python train.py --n_layer=12 --d_model=128 --n_head=4 --n_kv_head=4 --head_dim=32 --d_mlp=512 --vocab_size=2048 --activation="squared_relu" --norm="rmsnorm" --norm_place="pre" --norm_eps=1e-06 --positions="rope" --rope_base=10000.0 --rope_fraction=1.0 --qk_norm=true --attn_scale=0.212 --bias="none" --tie_embeddings=false --parallel_block=false --extras=["capped logits"] --init="orth" --init_std_qkv=0.0647 --init_std_o=0.0 --init_std_up=0.0647 --init_std_down=0.0 --optimizer="soap_variant" --lr=0.00904 --beta1=0.95 --beta2=0.98 --weight_decay=0.015 --lr_head=0.00687 --warmup_steps=77 --schedule="wsd" --decay_fraction=0.555 --decay_shape="linear" --final_lr_fraction=0.1 --batch_tokens=[16384, 32768, 49152] --seq_len=256 --doc_mask=true --train_tokens=153400000 --steps=5216 --dataset="wikipedia_en"
Each number is 200 + 20 x the weight over its row's rms, rounded and kept within 0 to 999. Layers, rows and columns count from 0. The size before them is the row's rms in percent of the matrix's.

# layer 7 MLP up, 512x128, rms 0.353, rows 329-341, columns 0-127
104,247,199,218,180,192,216,203,171,210,210,207,195,185,214,207,239,181,192,185,200,171,203,173,173,155,214,192,219,215,210,196,220,169,192,171,207,196,192,240,195,176,199,189,195,182,192,233,210,213,161,167,180,202,247,215,216,201,221,200,205,219,229,183,199,228,202,224,182,224,210,165,188,197,207,228,218,199,207,185,199,224,209,222,184,187,199,213,228,199,213,175,204,169,195,196,207,189,214,177,181,163,204,190,177,207,200,236,175,231,153,214,181,219,195,167,172,201,212,218,205,170,208,200,215,158,188,213,214
116,170,183,193,185,194,215,216,210,196,186,211,216,215,193,182,228,182,219,212,141,191,199,196,207,174,206,213,180,170,173,181,222,170,198,210,203,200,163,191,206,207,236,199,199,217,192,231,205,197,234,189,208,221,212,222,185,217,176,221,192,188,211,177,170,186,218,190,176,217,229,176,155,172,204,194,210,176,198,191,192,231,235,206,222,214,216,247,197,171,221,178,188,205,181,234,198,196,195,205,195,199,185,178,189,203,224,175,227,191,169,218,261,172,206,176,188,196,201,212,214,165,193,196,185,182,215,187,222
099,213,203,231,209,186,182,176,177,192,227,221,227,209,204,216,183,188,185,215,222,189,154,197,186,224,205,181,202,182,235,200,177,198,203,173,210,187,200,186,168,203,183,191,189,214,193,212,159,194,182,227,204,233,181,217,205,217,205,224,205,162,199,177,169,218,203,228,190,217,230,183,214,226,218,220,245,230,184,176,165,184,203,204,212,220,231,236,186,194,178,202,236,195,205,198,218,228,220,234,213,218,202,188,216,215,198,180,160,214,199,187,183,203,153,198,227,226,195,178,211,201,199,192,240,174,205,204,217
087,233,205,186,207,192,203,187,200,214,188,210,228,182,209,214,207,217,199,171,244,220,197,191,208,201,199,209,200,201,187,190,225,203,203,223,205,189,183,210,190,198,207,192,216,173,231,221,223,212,188,171,180,187,215,207,244,217,197,190,180,207,176,191,165,223,229,234,219,230,215,198,198,204,220,200,202,180,236,226,216,239,219,235,197,203,201,254,188,211,199,180,222,210,206,200,177,199,208,167,183,232,214,248,182,185,179,185,206,244,230,231,226,199,222,217,213,214,174,177,213,207,155,229,172,205,197,204,187
101,199,194,205,203,209,225,184,217,197,221,221,192,196,161,194,208,188,216,196,201,212,210,201,209,191,203,209,175,188,189,171,191,181,214,224,187,153,182,194,188,227,211,225,204,177,253,200,187,206,222,158,181,190,187,171,207,197,200,191,191,165,199,164,208,184,235,199,214,195,228,187,218,213,154,162,221,213,166,200,211,194,161,178,197,195,195,224,211,179,165,221,211,181,204,196,180,228,233,240,195,176,229,192,211,208,189,225,208,209,165,187,232,182,169,211,170,222,214,187,189,222,184,184,202,182,164,200,205
103,183,203,203,197,185,224,195,177,201,190,175,211,203,195,197,227,239,191,200,184,215,181,179,175,192,193,172,200,197,182,234,201,188,196,193,174,175,207,170,209,162,192,257,192,206,224,238,203,166,226,205,166,195,194,208,215,230,206,210,214,173,197,213,199,209,227,217,217,216,223,227,179,182,214,207,196,204,174,188,216,190,234,225,205,163,185,223,201,191,204,168,188,178,203,180,215,190,200,185,185,202,205,234,222,206,216,158,220,194,204,194,174,230,139,233,191,173,236,223,217,199,211,218,174,202,213,193,187
095,187,176,232,191,195,213,201,189,194,165,199,204,202,216,184,203,178,216,198,183,189,171,183,170,207,202,209,200,222,148,171,202,172,181,187,219,197,182,178,219,220,170,169,193,216,190,210,212,200,198,179,187,177,183,180,189,230,220,191,155,172,253,178,187,212,214,209,197,212,186,240,175,173,216,176,214,224,212,229,196,203,199,175,191,199,177,185,195,203,209,179,198,170,188,195,174,193,182,195,207,164,206,166,192,205,194,181,188,187,218,191,176,211,196,158,158,215,239,210,239,209,223,210,183,213,230,216,221
103,201,199,201,192,186,169,175,196,245,202,174,191,210,189,204,184,183,178,219,189,192,143,179,186,183,212,207,211,229,210,214,219,211,204,243,190,224,211,191,212,213,254,190,211,184,189,199,193,170,212,203,235,233,222,195,190,196,158,195,184,182,240,199,193,182,200,162,227,203,198,168,191,185,210,209,201,215,223,154,221,219,177,209,207,182,199,205,164,220,208,228,212,218,171,178,208,239,219,189,167,211,193,170,199,199,216,239,203,208,166,205,208,200,221,198,205,204,195,172,189,204,222,192,199,162,194,212,197
094,223,198,242,182,158,211,186,180,204,199,202,214,190,223,202,216,197,164,217,194,206,181,200,211,199,211,220,224,227,214,178,162,213,230,204,231,162,193,207,192,197,210,210,182,264,232,195,206,184,149,187,207,203,217,234,187,198,212,201,166,215,216,213,170,215,190,197,183,217,206,166,204,231,210,206,207,217,187,213,242,240,206,178,201,188,198,196,198,224,179,206,178,201,206,187,156,202,207,173,180,229,172,190,186,183,223,190,216,210,203,185,201,198,239,219,197,189,178,184,223,188,215,211,170,223,209,218,201
111,232,184,187,162,204,205,237,201,195,190,203,202,205,229,193,223,218,213,203,194,231,208,160,203,171,176,221,162,224,223,192,217,195,213,210,211,182,188,149,185,187,179,185,203,195,244,182,211,205,198,198,206,194,232,215,174,210,172,180,221,208,230,187,192,190,166,211,234,179,227,175,192,234,205,190,207,194,177,150,216,162,200,206,208,183,196,211,188,224,212,193,197,208,202,167,183,191,217,206,223,221,174,176,187,194,170,183,183,208,157,192,198,211,231,210,223,196,205,199,206,213,212,182,217,221,205,250,193
089,185,183,214,200,220,210,184,212,220,190,223,202,191,208,238,226,192,209,201,188,215,189,237,195,194,201,210,193,179,205,209,218,205,182,175,202,202,175,222,185,205,194,235,187,200,176,200,219,173,236,192,158,230,211,230,186,189,165,230,218,200,227,221,237,224,181,204,214,204,221,212,185,189,151,182,215,202,195,201,176,183,226,174,181,203,228,211,188,179,202,168,228,212,198,203,206,207,163,156,246,208,199,176,216,200,232,189,215,222,192,153,178,224,174,199,186,199,230,163,196,196,199,202,203,169,218,184,211
102,219,222,171,238,190,173,192,227,201,172,227,178,177,209,189,170,206,248,194,224,198,198,212,202,191,194,214,233,174,230,181,219,212,188,199,208,163,154,215,177,193,222,200,206,227,186,220,199,174,233,168,183,217,201,215,195,198,173,168,170,185,220,209,197,229,202,209,175,175,209,198,199,187,206,211,213,202,208,184,207,199,188,206,247,178,176,232,180,210,198,181,215,174,202,174,213,225,202,190,194,209,203,205,197,185,230,216,191,180,195,203,209,193,205,214,201,193,196,202,183,138,156,218,237,226,190,205,179
097,203,180,220,198,201,184,180,204,216,179,183,226,177,250,240,177,211,188,197,231,195,154,200,179,197,205,202,193,207,217,196,177,194,200,226,220,197,170,192,198,220,208,220,206,194,202,182,202,202,201,196,204,235,167,219,174,234,239,225,188,204,234,198,178,189,177,184,205,196,183,208,182,202,187,174,226,210,183,179,163,185,203,176,202,186,230,198,212,206,193,185,206,164,192,184,175,219,243,236,195,226,210,192,189,186,230,180,140,203,207,191,249,189,210,186,184,208,192,185,222,215,177,175,211,210,197,177,178
# layer 7 MLP down (transposed), 512x128, rms 0.366, rows 329-341, columns 0-127
089,214,204,184,172,190,198,221,181,187,239,193,209,209,222,210,167,201,195,175,162,201,215,217,170,200,163,196,205,196,189,212,208,228,238,200,232,207,215,236,168,211,208,205,197,199,224,210,201,227,199,196,245,212,233,190,223,206,198,208,213,209,166,206,235,190,193,227,198,177,191,179,216,187,211,202,198,163,167,205,190,175,200,183,175,201,178,231,217,178,213,200,218,180,196,204,226,173,217,194,182,173,156,224,214,218,204,184,222,210,226,207,204,177,181,185,195,244,193,177,195,249,160,199,207,199,208,172,178
090,199,188,204,202,207,180,226,206,229,213,155,223,210,238,175,182,207,202,212,164,196,210,221,204,216,178,213,185,209,211,205,209,215,184,186,177,226,204,191,191,219,224,174,203,209,230,171,199,202,223,204,225,210,177,174,194,207,217,219,188,198,187,202,208,214,186,200,232,172,183,209,222,200,181,212,224,158,185,197,176,194,206,238,206,209,202,179,201,171,221,173,206,237,225,215,220,175,219,186,179,129,216,183,214,195,193,229,187,178,230,169,162,186,213,159,191,213,220,190,183,213,192,194,199,197,169,196,167
099,262,213,202,245,221,251,191,199,201,219,209,227,223,208,229,190,188,207,178,189,167,222,202,190,228,219,167,201,218,227,188,194,210,213,194,210,215,188,185,205,196,212,204,182,243,184,213,199,187,202,180,219,190,182,182,179,195,200,198,203,191,201,187,199,203,198,183,227,195,258,206,244,205,202,208,197,207,212,228,165,227,173,174,197,193,182,200,174,206,180,238,200,199,204,223,165,218,222,195,203,197,221,200,185,211,205,247,163,210,209,203,210,183,212,178,212,151,214,181,209,206,179,202,236,201,204,182,207
101,183,209,192,193,214,222,177,226,206,202,173,206,236,200,193,193,213,222,183,198,187,238,230,206,219,206,213,211,195,194,203,180,164,154,163,172,190,217,170,195,178,214,196,189,197,146,181,212,224,222,219,216,189,214,226,218,206,216,182,190,170,200,204,219,197,212,188,223,188,175,193,210,171,222,187,192,209,215,199,223,208,170,161,226,176,183,157,229,196,218,205,156,242,176,198,191,208,191,227,175,205,185,218,169,207,202,213,210,199,223,163,190,191,169,169,209,183,180,194,220,188,182,213,205,204,227,215,187
087,185,205,195,187,193,196,225,187,161,236,176,209,214,203,233,210,205,187,234,176,232,204,177,233,198,210,166,173,211,181,208,163,220,204,217,237,184,201,203,205,175,207,205,220,216,212,171,229,200,185,188,232,210,220,220,157,216,225,186,198,184,203,186,228,197,198,243,182,216,185,171,203,212,230,211,154,206,235,241,194,217,178,198,206,200,199,216,196,226,154,234,214,188,187,191,234,209,199,209,210,192,197,208,223,200,187,197,208,209,188,228,208,198,191,187,169,232,191,215,179,221,186,207,220,180,169,187,193
102,192,177,199,189,186,187,223,177,155,191,169,219,195,233,196,201,207,192,218,208,184,166,178,155,201,196,188,191,219,226,225,185,223,199,191,187,203,206,240,203,221,180,211,217,166,241,178,230,197,206,204,196,189,185,190,209,184,199,191,165,205,214,192,180,207,194,218,219,206,157,187,205,201,208,172,191,192,203,220,190,194,176,200,172,210,208,218,230,226,228,160,218,252,189,176,220,203,192,182,250,184,176,223,199,221,207,221,189,186,174,209,226,189,183,200,213,173,218,216,161,217,221,205,178,198,207,181,173
090,222,224,207,178,208,186,206,223,207,214,189,201,193,177,184,180,181,155,223,195,204,190,178,213,207,218,210,172,210,218,196,187,183,215,209,190,218,181,182,213,219,173,207,212,169,209,186,230,172,178,189,235,195,189,231,212,210,187,221,168,163,240,204,171,204,231,205,175,224,184,214,206,169,219,215,192,172,205,204,217,260,193,174,150,187,201,208,184,217,202,209,187,172,226,194,203,228,169,204,195,187,206,182,176,190,175,228,230,188,227,205,161,217,211,162,186,208,177,208,202,198,231,213,199,197,195,195,224
101,215,221,202,186,213,231,179,216,200,184,211,235,204,173,205,195,215,193,190,186,174,189,203,164,186,180,183,178,185,215,235,182,204,231,212,218,178,195,222,196,205,200,191,222,229,189,195,224,216,228,206,186,186,203,183,208,201,211,179,164,208,195,230,230,220,198,167,197,189,201,184,168,203,189,229,188,233,208,216,234,135,210,178,208,185,218,205,204,239,204,163,201,179,183,215,185,159,180,205,216,207,197,222,184,186,171,176,193,189,202,232,213,200,191,217,200,175,190,202,195,175,195,139,219,187,172,194,228
098,216,193,202,194,206,199,228,202,188,208,209,196,232,223,208,205,226,190,155,155,188,229,200,222,167,203,227,224,225,217,196,208,212,194,215,187,173,186,221,192,216,227,181,224,167,199,193,201,248,208,220,216,193,187,195,170,163,180,222,186,211,193,178,224,205,214,174,197,222,169,213,209,161,204,211,193,187,207,230,190,200,179,162,204,210,182,222,212,181,198,190,190,237,182,207,219,202,156,196,171,243,182,195,219,157,197,179,199,168,201,177,208,220,172,181,202,192,182,205,183,220,213,169,184,194,175,199,183
101,209,182,208,223,192,208,174,179,206,184,217,226,203,212,174,163,183,169,188,244,214,178,160,166,179,205,176,202,178,237,207,198,181,186,228,233,186,206,184,190,222,196,196,203,214,218,222,216,201,199,186,197,232,170,200,242,219,166,234,222,181,191,202,187,232,187,187,195,209,163,200,207,245,162,164,210,202,168,213,214,174,201,214,228,210,203,183,172,178,212,195,170,204,211,205,180,195,209,202,206,211,181,213,198,186,217,212,213,213,184,212,203,194,224,199,236,214,229,168,184,209,230,191,193,223,192,213,170
102,198,223,232,183,191,189,186,219,205,185,189,181,245,245,200,224,216,223,195,187,206,223,218,202,197,198,198,219,171,215,221,212,183,194,139,195,191,213,223,197,201,226,197,190,200,207,181,202,203,204,167,200,189,193,188,202,220,202,219,231,187,156,205,227,176,200,231,215,206,216,218,264,178,211,203,173,173,198,186,205,189,223,171,168,212,193,192,193,186,155,227,218,210,205,230,252,194,185,211,180,221,211,201,199,221,163,219,217,188,234,175,176,212,204,226,172,187,219,197,198,208,197,212,201,202,192,200,205
105,205,193,212,208,216,188,179,197,190,194,193,203,204,202,219,201,198,204,184,209,211,220,228,220,244,196,161,223,178,195,180,205,235,211,179,222,223,181,210,190,221,203,213,200,208,222,233,224,192,209,215,213,232,205,205,217,197,193,193,152,195,199,192,179,211,192,211,169,151,173,187,215,200,166,184,193,189,219,205,234,187,235,176,194,192,196,186,203,173,199,208,185,207,215,200,174,239,174,244,195,162,228,178,198,240,202,245,186,183,183,191,182,171,206,189,212,204,202,194,216,171,221,199,244,172,198,157,179
107,195,159,211,197,221,181,194,221,184,198,201,189,217,189,211,218,214,205,212,171,202,208,197,206,208,171,185,169,153,192,195,190,210,216,221,212,211,194,187,184,182,212,225,190,214,199,234,209,184,175,191,228,204,196,198,192,197,165,217,246,203,222,186,215,207,227,188,209,158,224,216,183,216,193,215,161,196,220,199,194,219,144,168,159,230,214,220,184,216,213,204,183,204,166,165,169,207,206,206,202,210,209,203,179,212,194,225,208,182,210,180,180,201,180,205,181,195,183,205,255,223,239,185,228,177,191,172,226